python train.py --num_hidden_layers=11 --hidden_size=448 --num_attention_heads=10 --num_key_value_heads=1 --head_dim=64 --intermediate_size=1216 --vocab_size=2048 --hidden_act="swiglu" --norm="rmsnorm" --norm_place="pre" --norm_eps=1e-05 --positions="rope" --rope_theta=10000.0 --rope_fraction=0.5 --qk_norm=false --attn_scale=0.125 --bias="none" --tie_word_embeddings=false --parallel_block=false --init="uniform" --init_std_qkv=0.0159 --init_std_o=0.00284 --init_std_up=0.0159 --init_std_down=0.00206 --init_out_by_depth=true --optimizer="ademamix" --learning_rate=0.000223 --lr_mult_o=1.26 --beta1=0.9 --lr_head=0.00357 --max_grad_norm=1.0 --warmup_steps=335 --schedule="wsd" --decay_fraction=0.793 --decay_shape="linear" --final_lr_fraction=0.05 --batch_tokens=[32768, 65536, 98304] --max_seq_len=1024 --doc_mask=true --train_tokens=553200000 --max_steps=8766 --dataset="wikipedia_en"
Each number is 500 + 25 x the weight over its row's rms, rounded and kept within 0 to 999. Layers, rows and columns count from 0. Numbers have three digits each. The size before them is the row's rms in percent of the matrix's.

# o: layer 2 attention output (transposed), 640x448, rms 0.0371, rows 36-46,100-110,164-174,228-238,292-302,356-366,420-430,484-494,548-557,611-621, columns 112-223
# v: layer 2 attention value, 64x448, rms 0.0228, rows 36-46, columns 112-223
o611 096:485510537502511504501510507488525512498534521490493524453522519512489529502493493503518486547475515487507480504477493511484430477523531519467524502490501476505463569479481522453494490498518467533475470500508514485521443509517495477482514458500462485550461536535506520489485511503486495512488452475525524508546526504507528535542520511489
v36 097:510479494510496461513507511531505474521444440546493518529502510518495500518516501513558544497481482494503464516475501502507500533501507525475554519492526485496474529522527512503475523513475493474485536492496469505526528498447513538481512466505499493529564504472453513493497504488501520526508535516496550506524438512472522486530516521492
o36 118:485493521529503490469455519468526504530534461523503525490448464495512497461471496465468493551486475504532516517478494509525471516465536445542546532486517500528537453517516503526514514496473481494480444506517467508496517462519509516532515505490544504552490523500495498484508487488470480539528441473554539512456507522498507469470499511525
o100 089:485477486514500512486495486487488480496520505507522507509512488527488514494459522520499491514543546472515528474451525477451501439511481499500486488545523505536487502471516517502450513501490463470492441539512438458489501544515523511530505470514521522472518498517498484471511506481494446489527513488449488511491495508465531512485510509484
o164 099:523501452514527504494523507514519459497499459490474517477500515511483482473516516523486497465503512500533479482485510523488486488531458475493482508514491481526475499498501493529505498485522477496533486465494525467490507476526479463494453494501463499497509493475495463494487520493485543492496506481493521482525475483502518465477500479506
o228 105:512550478490493474463483507487490490554491487508487524488469479442519475501510512497481485523480475516554461490482500542497507547478491489487453503434501513534553487533511489490518498517504482554546505441521510495481486505530498479499507529447468529444494471483524513502522476514526503522497455475524512482491476515523495464494506514544
o292 092:476464508493453477530501507518494495538500452465483469538495479516515521484486545544488536480482538535465499495557526516448503487479504498518497469500496484515510519467486475556500482483465457499529453465530516445479526491508426541477517547432501519470485494531478510485455483473515438489486520494477503435458476502487448499492504459519
o356 102:470508488523469471495531529514483502568509510427506502494481477470496500519494476505452511481465487490496530485484521507501489543487486490526466500480470496488477473477546450517493537487514480521505465469500493458490502523464510428525472447484532556447444491524504505513542453492531497496478486476497501488484462508485460510499488483518
o420 099:497518545509499468468527485454494502512509488523497510524489467510448507531459507504472497500479475475522537521497459485463488469516500500478520496482519512499500475497498512453530515501475549508556479511498485534491520519444472445528460532485489488532521470476517470506469485526537506510565488474498475472483528504544511462462488529541
o484 089:503481444508508472523515519539500469535477491467490470486483519523549519527516515530451532493506529518481500525461558511490505508526472505498494517525447477527505459486486480539507507496484447509544479462504494443470515464486480486507499504505521493502495512519490439498522479509513473473435509422502520498494479498514457533481485422438
o548 093:496494489494497489540490481475545498515548469459489495527508486493481487496489514486470480469513486481471522525495525488511487468496551472525527503527498500545473480509519510488494529526506502499518424539503492497459537441508498494533478450523518492511517499516527488502524512509465413492549482477505536444455515502511491518479482528498
o612 097:516510520509480463540531505476483505560548482475506491506507507515492484497515502500468508487480499477492505509464488484468529472482523489514516502484494491485466509550502558516508461500498472490496426442497511483538506493469465467485483501492487470530465472502482478486461494516529500517551458466498508449493531506492489495485489477556
v37 104:497452472491487499437456493486484475471510500485497493500538493489486524530498470508493503496515492521505514494520529488526476494458491531509537459489513533491493463481558531472531457477466508510488481525478507501485519481506522503465519491534470495466507472518448507493480525613486460503502461486503532482530508439498490511510508514519
o37 113:518502518494483488518533485440475475498514519518503517476488496522528510497525533512500489510522522466522495508472492538483526486517474480505475500505515509511519515468514487514468482493524523503523495488518524450509490496447508497482471512497516492539536505486530498521481510515439428481479486496532488526490471517480446499514477479531
o101 103:554472472554521460495503484515480488480511505500464485497479496486547524465478521480490471525506536532469490521459510530507493513501484531489491453545532447481529499477487483532493493545497490527509465527484516469516512484479489507484509462484489539513500544522514521467503513459546507491494517508457546511523517470491453544524506498482
o165 110:463473499478500482469485501523513485501512436485453453519494467489528468519497492502501512495516520509482516525548506498534528505477547505453485481509459499505488475511487470513470438516490492438484579471484503460479498456504453504529512502460486449517503518479527517491459490503495524483566522503485517483513519504551519505505556457483
o229 107:498542469462551482475509464517525509499510542516454454460528537453512525528548521535517513482498477508512471467491487474528519533488500480534493523480462455510488480492513524501454499525448512484501492522514544506506485532549466521508460499480471485508491499484510522504476515500516525503454486495524492503509470508504467498500483486487
o293 101:528506548513484487500455473493465522487485472516499490500506547509476491553500516459470497504521478432519483529445494483515519480494439480486483491534503479528493540493478507474508500504502541466495497537481499493480510508486515494476485493527518465529531480505524531522485494525517494511466528492526515509510517510495499510494471527532
o357 103:513505496502528488509499479501502507502537495534513506485466488483533518507546514499483491461484561500476520474421480516522522550491477503552534471517483464538486500516525518492482481502493525512544523581510504453471499513551482516497467492515481527506501477495495538481497466503503543518513466508496521506469505484540511531461528505510
o421 101:493505514520482499532533499433502465509562512520482536486514508473529534509487520549485501547513476465529478500485496516509497529458475493515492541469457457492466532541516523488507493527511465490519500510504484484490521493453473529510435501469510501535516483560506496522503471461543499438483485535559511480482518472507499489504476537527
o485 100:489533528529486493538464506460476522427491516476472477524496513537459471509470511516524502514502499475494496515559499485493532474481502462470482467531539483478522564548470492488508533512468515493485511496493479498458464466497537478514448515482489451529508499526485517527491523505483484489561466512491483490523500474534498506487517533491
o549 100:506477469489454504545542496446484492478507490523519512559517533501526489441499487500479495498538463513520523513525514507482494522521473506500478537551545465530466538482470491532545516515504492511514484515529510483486484481514568513508493503495502494483510503522488498480486512469525504531425494525502495493525545497517538498448467505488
o613 105:524484512514498463483503504497490472476516450524494497529514490499491486547487508504498518503484453489480535535525520467488529500511459469473450489484453491508505550501482476487533478542483514520485528472467453503487506460496485503489438468470486476511523525494499489502480461560517518485448519525482503505480533505527484513465460511507
v38 109:479515482526477522501521497483484481519470514496511470502514434478476492491479489466479461528520523508473520530493495517523479513511472534498499493522492538491527525478482533511490508477517469471494487475487506503520477495502468465542505528522508514537492477515539484500435462523492497490498462513513508526523502513526478443476493545519
o38 112:510492493451517516518518529481491495491506512516510450527533554545506508463487489490510530523499507538527503472514436499542527529498470526508502487497506473495525531554516535544510469522514479500499523484520531545502467501487536476518514500504474491467412539501469487466516473512517444494436508481476502495551469456491503506478495489489
o102 112:511535492471559508502480477506505487479465510508521551507479537506519491509511500492471522485507453513523490514487493538489531518432501465499480519492492481504467498518536494466544497508494528481481545446530500523485482493532498467513445543507482489493486507491476487489521546522484523515495486502508483480493534494522496498445474508476
o166 119:480543578517491503494492516556463504474483499514484484474498499501472498528490521468531493484485488491516491474508489494485521514516566501492480497485492520501477466521476489512519485524488523503525525534491490495503531524459495546525513494448504503478530490506475501508526531513523529497478479488535476534477504517483482512509457489565
o230 109:500464526551463497505500497529501462529509492508518520467498508495483506520488516511555507517490493552513469485473482507507524482512524505497470460544515522529501519472475488513513498479508464500498472552506491491494498412495521542505556520584528513548520493475473475484463525466464471505461521492518485449535513510521514528527534464495
o294 103:524474504464483478522485511506493513514515507527505493463466458451481468504469528502515498485516439508488482484469526484538483524516489463486495497455507526494499507534520490478535489538532516562515513521488512493518539482458538499491503489565509489522491432507549499473519537515472479486499484494484483454494493494521537498552499500525
o358 102:523457491455467519500449470491486496504488477527478527495510509510466503497510529494500495508530475504478499469509490518523520495508529493499517527557481489526516501510513469536497488465501481508507492481481464490506490527500538543502499489474503516509512492469532488491497494474533429486489473491477533478488490502488525531507527472459
o422 109:471476481533517502466493493530506543510524508529497484511498541482541505535546465537500538485530515508532476483522527539499532523511513473487447502498544502509509513501521459521497509503519520521489511503460525481551507465507506514496486444492551538472501490489548526542487502508519509499433493440516525483510478526550550500493489475510
o486 104:524519522506512514478471517514492530502515492491473522451492507501484473491500508519533514503486462495453475500489488515512494535460472465505515508458473529499529502514477456449493459493532503528505502535507500517514498506483539483500492478509458490536479452480482502510493504480499483488492505492490469459471514506514538554513477516537
o550 095:522461473492550457486524470543508478509568544514486485473449510505480479492560483478453507488495481488548481492532485550532479486438504501515540509466529475423477511501541484480500485477508528504494502498469496491445488529502479499482499507506488464540479500515484511492522488533501503491480502502519518457513505492489509482554484492514
o614 107:499425497490488521501525474534465498490472495476488519478482555502511473519490490510470523515556511543512453482539537536529508473557475473484489558546483513492511547476518472472546510497513497510470479488502480440497502485521500486510509497527492476493482491475530470546521502538471485473510500441507519465506497538487562485534527496476
v39 089:499503509480470490514484492457507525485486500481463514525500494482465529441457490522460517518501544510547490524487511480497516501540494486550538492489453506556516492524471489504529520506529483504492506511497501493497496519493565537497510519426526533482485532521493471515525538478501483522494545448513536489514463445516489504468480545506
o39 107:502512494488572494479467537516511516492471471505519459526510504509509521444476528488503511522502540523523483520465460488529517511508476490536510468495487516502488495484510502517462488506539479488509554511516506479496476530475486517538500501462503513496451523538542493485439443513517506473537485496518510512514530501522467506485507517511
o103 078:504520523506550505497471473529500464457502523515497506503500532503522520498534530475524504540528496494497484473437534526524513502498542507493450431536501522506495468507457507502499448532526472451500487491546502460480465515504524532533446510541503496523505481491476492510506535466515500514491501528508507523501492480487551516452501484503
o167 087:489510526492467521549543546510500455464486539490502477470505481489498476513508512504481492460472536488480488487485474440494499498504543503481499492503459535498533499539486492490438457474507494511519497488495497457562509544470459503530488489486525493476511496485529521558504486481485548469410504517476449543454485553466486470550507491528
o231 095:442482450547523453518500470496477499480487426558492486518484516475465496470516502480501495499535516478500493558507484508498519488495480511510456454481529524490513516513490543475492492456495526489494512495505486445542460487472527541524494515552512511506510547522495508486481463513482537504500528485512545447497532541498510509529519496494
o295 096:530531483527527529516489566489519529520512482482472530536474488479471489472474485459504481479561512521474476479501499474481549537471481483491514501503509521488519491520512505483470480507524456513500481525509523511503531492496468497444465527518474475531444468477513504465479498496493468469437487457491495466486522534483487518476472541515
o359 091:491515448515555521499463462517486487501507528513506473531498550503500496469542457505509499486477507456513524485596452504449512455520495471468536473477457482468481485517470489506457499470491495457498477507484525460544477518489496507486522462468506454485483494517515502477500500509468512521483508471471480502465479536491465473490548508473
o423 106:533497525504522493456456513521536513487515484555488511560487539496519486518482477522496488479526525521485480490452480529525529493518488467486497465472546503513501528509516475473490513498500533529512513467516495499545490468468476502507485489504541556478512462531497498484454490505517546483534498475492535517516525514518499473504504543534
o487 081:482507464513497507518484508501539509524553544498465497488480495497528474505519483504545477534524510475484447538466501510513488493508513479480520495498494535473538492513498479526430496522504486509507497505519514469492529480453499485474481469497502484533490499471529499515500525497525526476420500498477469456499494512514544543502513505490
o551 096:503472474549547501477517453516535504521525521500461491489513488453490526484513495507476482490463465479496485471520501511534480497499519500504561476461479499454496519466536488503474486498480506542506512526467452514446467498476514519504496509493486478540459499523500496495496467509523535513537487496484565527508524481506532513487518498529
o615 097:540502499489503515480500540511514549440562481495522513531443497497466503454510496471501493520529513545479463500500501513529510481475526490543467470492493504474549495516501465481474488499516524500539516519471510497515519488518452512518480438532512474511510470509544512473509475506512479486528500519481538487503496562506483537526493539494
v40 100:512509495520527484484484476509492527520483493543496498516502488487497493554545488514477501530401533476529485489501451518500484449489460490521500489464492529481499514498549487484477523502532504495542506494527503495522509498497502442474515460454509500498518511499476521543482476504480528502503533555562503485503520537508498511467510481527
o40 108:456486488527490517550462470434480485503513546513508495491490503489510520476496506475463519490456565501521503511514484504512496471529493495516480515452502489522521490492507551516511484489504526482498539496531531504531449454495499483518516504455483515533503520522497524516519465495459429523429481501536519512492502460492503453500480508528
o104 091:488514451491498499529521534499497462477517533473491497490453566493525509483527529491520486459511502520500544502490498499478494514492493511490487505534492458538469478528525494512519489494558499486469475476524524486568525500480464483508474516498503534435501488469499517509479535485513518539439462506454464511499488471510522493538485501456
o168 103:502514545484507506501487468532511494505465469478511512551495508524531492522483533512504486438527503494499497491496536529482538549509502516469499527530543497485493452500453514479547526484525499489520516514489494519447511478470462527535453464487496539462498437524537504503491505488540528503511484484500511462473511518496500526514472518511
o232 089:455464506527503514498490466479459460552492521510516494488494498487515515500456503514515512524522495494503475535480557550475502493488508473434476491532517533511549468477525484488535522491524490534485517447543461514488505471474523529500549501502543501488528490516497500474536476485472464525406477491510487483480491530493488487503491522528
o296 106:459488512453542466468482479545501495445516476499495481480542464516519528489482521527567492449481516506513492485518543499510478517479515506516499496514512520458516499475467485520498482537489493537549480515501528524463512514506474533459458503497496500431491481532515512499495513481517497501561478468464506505453518493484524545535505504506
o360 091:504481487497468522497519540523484499504552440526469519498494514494528513462506514524517470503522496502469490503546509491469489504496522494440482553523501476501461485515481510514509493487508493526479526472545518516494515512515491494515455512490500500451509500510494525482515486498537542533584468470481552485480502443479531523466518534492
o424 108:498497426516528532513534498473497483507508534456517464465529530513539554519503503508492513487501516487512536478493507496510487505476505504521524503538510516519480524508516493519432476510513492481468492473475503494491507484483525531490514523470521513486496517517524541530509533509480472468342489474504503521452442530520512527502467475470
o488 106:473538489475474493481484476471499530474513485450492497516511494502546490483505509514488528506516490513428442494502515526521493517415487472494521499481483516515507473497470495479457497525505460511505543533548489545465462515538514507546485545539489498498492492526496495515504472483552505502602499499519519527501485483542544542481504517504
o552 097:481502458482475511477515526504502563511534521455473485472465535533440470501532494504510479440560498503472503512520488500473498490479524473533510509495477465502465497559512489495503516518540513524506523531523525547513518470514538499531468553556503514528532467491509516481523518534470484507506503485478531558479470497513525529484480496523
o616 111:526500480486458498504521485515498495501536489500463478444527486516477455498475504537496517532497493485520519451466521485508467491479507511518494539514492499505469556491513534506465473525510480483484487440499513530523512527518528496499513488494471477502507535524503527539487507506459485477468510501512494536465469510499499504555521448491
v41 089:529482478519492456516511461475507501525517528463513498498506486490534499512499492479543527526510471498537489501509470442504492448512476480462501520511536469527489497485495482507502528505589493516486473462547550505489483507453511468498491509507513537418500529518540531530483482515517503472504491521449479512450527483530510553466478504500
o41 102:530527497509489504513491496476436456496439484456549437479480502507502480476490483498507484506498529493514441488495494493502519463515485513569520472501486505510486496481482519515492513514466487484493512505505512487501482532495495496487518512480491482464516523509521494480526479526530465496471464492473486459513437523456474472508517476451
o105 089:497502507523509504472487540461481494478502549546551502523462522490491469491506500476527495479500519541472514504520520505466511491455511473517544515509453450509531487495507505521550500505533556539494529497491502516545507482532503445490470493456490517530517500492481526485494512504481521527421499476491477480504558540509511514504480493488
o169 094:463514516489490504488515490486514480487489494493497496531502469525486479504473506488490486468487485493449465473489513522522515538454523547510525456462499499455501429492501480495482512503489530486528530503497496532491505518512486509526469474465495549489553495505495506502456499433511507484492479486532502481505477495466506498509443504534
o233 095:470496500513478520522519522500486460482513478472526474470497551513499533547471500519516491467527525514493514513501514501486465466520510521497496488541526515508492514519466501526508467504488546453507497512520429522506508474524497539496539508534543485526518545497445530522443486488474484478457533526480469504477485556501525515490508475506
o297 107:518513473479556538467468437502532498501512484535511505442508498508578487516499494518518496522468481464498536522451483502526491503507481542489508511512488509522440490496530486494529497531486523522505536472483465517490484483461520496471466492519498507492529507521496467507522516480502527499534472517520547510537517475480538529525504487478
o361 096:523477508520500514474482486496554452495490470505489499522502490543470488487472487510520465561500543497489483509474503506517462473511486564514519455509488488507523552503458491517527484527503507504505530505505529550509468496553503534453510476503491503476503492541451462467435521480496480499497491509481551446508497533460518460493472510490
o425 103:486550497514497535490511508522499514515511468504529476493551540483526500489522489520477523506536508492486504495485499496552495489493504497510486497470468546498481530496540527488475474472508453472503500511470513494519484487489474533487493501520529516449497482492504538468512510447470496511350490476537537481488468542518473496489503465501
o489 100:522512498490488521460493474485507528500520463508514494505521496492529487443503523522492501472486515508442470475512500528531485542451467495510515465481483471512484477485480510477488499495500529495497534525507473534483470520520457475512516473527477501459511486522486497496497495451538516539584479490509515476500531483475511534526495530491
o553 092:481502476481482511468527551499496523543502529527529485496464449484497437519508473518492487521528530514514503500520515493449527487508505495543473481505507493472475549490472501511518499509492437490482499508494536493445496536507494531528497525517500449530502503533505511522530493518525490540458471509499508477489475553502450501519485503446
o617 093:512531468513517507476477465508519504499491486490504501463500518497526496543488479506483506490523488519495517505524500521510510478532452518481486495491474517485489547480493503519529495511492509482504520494478475521493496474508479494475527518488479505454532522474526482514478478505482515483438506532540525468506511517498502526494494485463
v42 110:488475519553519477448503486492487490496514496525502512492481495507468503498539514481445539497462449502461528528527534523467452497495490498546544487492506521507511491507494522516514485475464506500487483475494480516512482489541458481518513516484518503540543514502459530476462515523495485515498504476479477509527498507491494528510525504511
o42 126:494472543566518556488464491497525516490546451512523523511496494488491448476485468469503491505469469501495516516502490524525464521492540493442485522467508504514543499512480503504515530475510510540475477503470491526508506437532546540495496483527510540508544519490509518477530498507489511530503491482556523492497517475505522479507480541511
o106 085:508494450495462542506508522497522481507502489469499494503484496510485516500461496538474475458491532496572505507517488468475539471508468526485471523502483528504474540503549532497487504510456484502478472487501490494542523486552527490508487517515483498434509519517532496508467560512519452486532476522476500535496446536517506443519501534473
o170 103:521472472464466515505488506523544539525505504489457505523490542506506481497516486512521503494508519510486476480479519461500535526510502487501458536501495486528476472487520499495530493497515527475501484515535567477487518479522534506520466527512489478480510475535517484493493569468513521476561476513486513515530508509549520500448503498498
o234 116:498533500484496532480463518487529496508443550503537540510490483502486498510499519502526497486484498495536461436482518509489526513501508504495492503484503440515536487524515475510518487543487463515507463491514494481480496474507497487503481515474482520477496502489505478508478498483491505516513490507468524531469510477516472487501496531500
o298 108:536535520508463493504489512507502480492487502446529528524488488514443471504512465515480493437511453509485474532527569521468481484505488493447490465519511496503526506449486465504516519487549497477523455529539515472505537510473512491467481513495532506478542520468514503487509481512477483460495543529502455533494501502494554480456457475482
o362 106:480562465527469522510507521533500540522507527440495501453484491477522521533490470466491492467546465495465513511461519460529511496483470495518467518488488554445505505463517496479502519485526521473495464506499480469480471494497514488526502492518533511503526491500526505526558459499531493494516498503500502524530470516524516505520490504517
o426 120:462492492533527536511521520424504504499491554501491492488496457491485516501476493487468507517476540474511489515504520477510505504510508517512538510492467522500496495471465524521453508508498471487493488495477491499436495505486520496488520552440482468536467530495486518527531547563491486484484509480509497526490487520491518525491478497475
o490 091:534464484504481490530484479524510508533462487535513500550515437538495509502516449452498483448521453499486518449515527451480546486489487546529451522494483488481469453444479472492496506508512508465486479478499511453486485473482497530487475504476486480497486513524531515502461537474519547489518503482536519542455519510512491520489472428476
o554 109:479505509497515531531456494492556537491525445509504524520502527499526494479488532519512500477503473479521542529486503509493494511498516486506523500493493518513501473485533477476494538488485492527554511509485501487521531455499475468498444441518510528456553514521497535515475525503449454454509512508550500485481502513499509519514470546547
o618 091:512503509517508474515487501483505476531450537534473488439507472471516493498502471533485501478497537450497497473464486491488477490507482516465528504512526527522478528499501531505470496510492474484478465513523479470526475543496505509491498503511479491518485500497463504479487518526519505510439460464526490517489518472493544472496469479488
v43 087:462498512487473496486556521506511457517512519532493499525497488510495519447507511495478473498475534519462462474495520514495455510481497460483516500521500514475515507493489490489500522508450449491469483504532505506493494509505475500500466477523479468486500465510533522531521538478519526533502516535504487458481515522502473434508480492521
o43 098:505522463476451497511528471465522480480502510473501481501503503474484521519523494560473473457470505474534512519499513521429511475469471529509489505485500489524535503488550484492505526496529501538532460469542520454525495479470446470540521492469493503517496480518483469520445483497477517477515543529456513499495510504555483500491457491463
o107 084:476494496500524502501545511509463520531498488551504486497494489490445481502514474492493538536498446473497493498518429476480529447509542492499501496488511494489522494498512505514474540523479487503504494489473491491541523541490437510501499507481525521525468460459483498555532462535554532471486519520502549493495488479495481481488494479503
o171 086:509507507538459528507487483469505530509485469502528509540500495511483500485520487527475515496476491445480533518479500462447512502510492516462488502510458483522548499485493543488493532484484450510503464514499436511489509463508498503511514526470526497497499448493483506541539469510487488469478528487503505520503494527471492512522503465522
o235 100:470490493496497512497515488510528449557483477512489540512473474512476519447525449490472516516486493481457507528535498525466533479526473490498504501532497503508542497485568503490511539502469488524476495512477489507484543451479480492494547509507493559523470471504477487499512500515492502500559509502510504513497530509449512464470534509504
o299 085:526489481477507463507456478448535495448508515471506502531504470518453500419455505477514509497495465513541561536493526482502501511514489525512473467489545522457520483509508488478528498520505460459532472524499504524512491521494483496524498449464491477517471475467500476521519493500473457417594480487503522555529495518520461488520501488482
o363 083:491479488476491538509494517475521495504513488495480515515494522517465521479503542472529487511530461486475511517497476455474537474514540487481479486505488533503533485500537555518499505545463505487525463497508479480455506526483490514565544502483496495518487518480495458531483520504477490441568518531499458496545483497507512497481509484464
o427 085:520458450462492508446505473505537454482527461508508518520510538492510477451501478470488494471505462534496474521488487486440503475483496493479479464521541505542518504521507498502501508527544489514506511469487516545498482481577456475505470458489474531477520514504507511508460498472489499465552495539512439499501473499531487510489466489475
o491 083:499506509517434452525472496472523519453487511452508483483513504502519526482512508499494492481459469464501527514499516476511505499510529506483482473474511496504499471501518470493498510511494488492516455512528503529513483491511483513540484477478528492507491473485511493510540494541495476479543496481501532508517464480568468504484505465469
o555 087:533472534510453502506512519470485515481482514481495512495476475491497455511487480470503501521486489491527526498526483498512525500522480500510454502499527469486508439505517455499484467493505554479516496472537552493493516504495465484516485487460526534462480464482493499534473502507493536502582502542474473508484468503547484469459486486486
o619 091:525496498479485531507489457465494422495479502496528506547523491512461497512515504490467497502533476478499472455504500487533474507498509507491467478529545500539514465461519485515491502492512489463508468486502480512488504561512542471500508504501509493538457495436488525514492534485443471469536537527523467506504471475534513512453511454498
v44 093:497518484508520494480466488467471478491495535482503530509473454473458520469487507513472501467495481518458540493490471493531490512507534487525501482519519450529526471493515483486505491504462509523547523519412468491466545495518457470527484441520505495529469484527508510494554476435513535522494507522431471486461528494501442452515522534463
o44 105:473494547476524501475543475519493533539494473499455509507500478515538495497504491533525509467482463523499495505543461510532455506470541475480456484499507521510517489512450509549542488495476508467506477469536502497486527529478534525515471466468548495491503487496506497474501517531541523517506466465524496523498460486525535516491505488528
o108 091:501509495449505485480472504479493494542477527491478520514477551447488490522513508476520505497470465515531474525538486513458546515479479491488504532476473439519485515510522506497544493505497496466489493420532526480524522476510490510523499550533493510480474472490462495508509509497495492522345509481486504488520522533497437462497477489494
o172 089:472509540490469547491550486500494523503496491526494488506484472502540463521502472497496506544459523468453498525478485500531545501489534502492461518483494538536470499530508492509456495477510484476490498457551496465505527476454477516561525516476527523456541473505477483471462485511495574468486504518510446497494518538487554472477470501519
o236 105:525511525485515484467504507506507530462545515503491462501518519491526502520505500503497504515507485483471511475496495409529488499484494474531502527465459504480453469497481507533456482530506542499502497544529476509518510527494445521553461489503491501506498515522518512538502473516497484507500503484486500521499486533508460500491497482507
o300 098:527535498533470509510542478507459535515483508448497474495490497502527507537504520495496477538523462499473501493467533498462493506506497489517492528478445496491520480507524476474470509539490487502457509491504568505537513486472517475517471459526520495492478498512495519463547504469491506509449492464526471523484535475489530540483512471487
o364 096:515527525497522523491485494505497512496468471505483509514481487498519489511504478529473505518501521495479505499506509492519528549457461504463511498418473480488545498510479509504508479470524469499495501482556533477514484491541460533488462520526486473537480453483490505504503461532477472511509498507506548461515514492467505508478550508526
o428 103:505509502493497501505523479488501536521481517529511421495519504514512464518511500530481516532505515512477506468525500507533501496493489507519508511481502499479480536446507507500454485499573453478484496487466478456529508492464513509512520525471545490514449461489508519494513528516491509489378541468510525525471446536486499498476493466499
o492 096:545525537497474500518530485508503505529491520471505491528498490533481487519475510486525475516495481506464463480480512512524513516532457524484489497507558500482475471538446465447496503469547517501470520486516498449470481462472495473510470476518491495462500488508513511460470514478482504537534466525494491470454517472489526474492481523492
o556 097:513468471505485522530462520554504517518504498518535493526502540510571516496488484512542529508470464508509545527488502558500455497511434508482479516510516452483454493438499532507502508491528468533482491500488478439482495532511490504526501490491503480471507474497516486520493498503505535531475477495515508482486513542491540501461529480535
o620 094:494516449528470471482494506537482546500455493471457505454502501508538500496455521542526489531479501497517518530481526497464496470544465517496467488471486531487529488449499463483473488506531448544468474488503491468535508471491491515554503508498518476483479474491536517475519497489483487441403526469513495516505453508466506535490503509482
v45 096:470451509517517504487476562475501480508517500524450489520528515511468512485456517467491493502465518425553473503526471464501496499494486535487496548517477509493488494555457526492482510502441510479555522511514476499502461511525535490460507508481475524428472500521497474500509507506529504499504485480464477509492497516495541562467481464514
o45 101:535512494510492528499503547499511498489498578489517510522488514471515508503481497486479494545486503507511504504454564499494532450515456527554516495510486524468527528481478465500474504514497484541495482501525500485492501496482481500505468495520499507485541504460488504461494524502498489490468473544481518496482484528527492541509508498492
o109 092:495501508550474477499507537541471513478509466525516463511455505498496495505498488519507480501463509478459537529483513506468502485499526514493517457480491486505563477500474487542494487522491510503511509531490499514548508494471425542478509487457506487505531521506512467480497468489529505479512508507492540564488512477516459511546512504548
o173 095:482531457521518507459535462483500551530492526471508495568516482496511507508490478505471471469477428472538444505518497508485524493481470524463511521433502481535575528516511505446475522465450476474467511522526477506509503484530473475563496512506534482549455506490537494516514496514496486518522526473467527467521505503479450477520560493490
o237 105:481456474483502552543514528450516510495506495508503509537540526532494510442483488487503496546507484465478499507503557495509500503549475514497514480478492513446510559507516493501510482538468479491455523485503511492470514516441536526532495467492496508538499526505480498480522481535460517481552472504473489515547503488521490516480537520509
o301 092:451525494485524503513484468506512521533534538541518573525527473503504520486469490507490470536511478489502510500526498481475503491524475535495523509511487518514553512501475489460458513475483496522523456513492437475474506492531560485509515536478535500464468504455505435539482505487480475483471494492497548480469535541493506532521510497476
o365 093:484510549532524557528499519510553526519517537519498527525498503507462516469516511507516483488508475506505532503468511500456510472533509521527514474515540487510533522491512544505499480516447514508480470510464482507523489464491518483520510464480507460483510515494481503485487521498453521515500509517491498506508492458517471505472485535491
o429 098:519479492472500504540459468545499518509458483503537506513561468501504485490475475477470528489533459506493516482465490514518508512528517520474468483504459456505492535500523440459502493470493511487513498483511513462467472539460485496538523497516497490497543533551486483494495533471571505511552453523526529468515523433532501510495511499509
o493 091:482509466474501500480507461523504553504494478513509531524514485485506471538535471466520500497520462495545476501497439549482514473500495507464529493467478483524508534483508495463471498525490497501547459480480473529521512494529487500493565510477534480493499516490530506495464519493539524505504549503494541491483509520505479516497555471483
o557 092:487518514537510491505505478492481532490468543508545514485458482483491489530510511512495492504501529518512498492476492541450537463561496543514477469499530513501532547511443483495521496509491515518475493479484559490525493491480478576485488503486500530490491498475495483506501501487501490521497469540439536485503492502482488524509467526499
o621 094:525520449516506507510492501510506540503523511525526532533498487507485520479539499457487534445515460487494496478519475525505527485483496517489489485450498467545504539530470510514510502513498515487550513531455481498513506503528467517538526435509520525467523499510490505485492502510496523531480474535499530514467509478502482492510467536503
v46 104:540490479505462509517480537477504512485533493508509477475510504500493549518551531514475483492483505479461496524506531527495477470512504497485505514502536480474536489522514544479464471457501490497453481459476500498541502517498493462515514524564495548495513531478484465503445476450498473473492444486472491512520522501499517505520518488477
o46 113:518504508532483519485504478494503515551523558501497510514495538493551452511499469467489477562482438503503517510498541497486511498506492537496545531504533533508528445491521482498519480495488478518501474499521490502485500495499501535463481518514495518458510510469445493505521495487478503532504476534475509500500450550497516523500497496477
o110 097:483442501553487522485523505481508508510506566535541480518492467519511472479499481498487512492523538482474526520512513466460480451491513547527538507513518478463552542492534535480500538523485516558502472497464468524504460510527513468463529486491506491514533489520493503495473513517476512515477556537469484488486479541513522505523477508522
o174 104:474543466453557482492517503504508471485458489498469500528493500533467500479458498475494515477527473533512472505523516495530511481485474487508482492416472461487496495490529455471458495551515519489476490493500555548449468489554525503441493512520473477514551513520520486463496533527491496478563509504532529535571513459526525500473520493509
o238 114:502521542474481521487488482516536486482495518477510489486520522502553511515492503500536504530463450539562543445501492495515518510503523574512525493484485520536461490496509471485502483526500466491561481475500518512495501511552537512459481507461492527468518502463488496505489494496504509438541462531512483524510444547523507493488487518483
o302 102:488515510452487521501449460520503445486455488509498546480472471499488484507498487509503518519508487498498506563484510492511498516529544513488504474489517519538479516521510497482493525498526505485476510463505472529500472437482495477516552540472496525521523516501515493528495490534478537494530515581513548532510500472521520442475543490492
o366 105:490527485481502508493494533507508498499475526483487496500529509492507521500488515529499478495451481486517513487463507469463484534483518563538482495552481475526500485498539459496512502490461541513526515469554497482492481560503487468496474462485476515478462519504475504532458512474539498492467516526475455495514472455518480504500484486508
o430 108:436515514511502508500520505508488533502487470527496517493509448495440535497448494458449523481524509487542515494477497490509490478524509495493490524472485572502490496481482496480478529519485517476519529504467518527489512516478521468516496496488502490505522470515531502520507500490511511490541499503532481491500536499499519509510474506542
o494 089:485490497458536505497483522540493490529427478542497508497526501506523521490477480489454513480492516499540522484513511467535504538539492483514482494411477480520486468475519527453493483477492515468468504492478514496497470490496495498449487508487531489514485501489512474495504473524464476502519525484500513525489533524489453465539511492484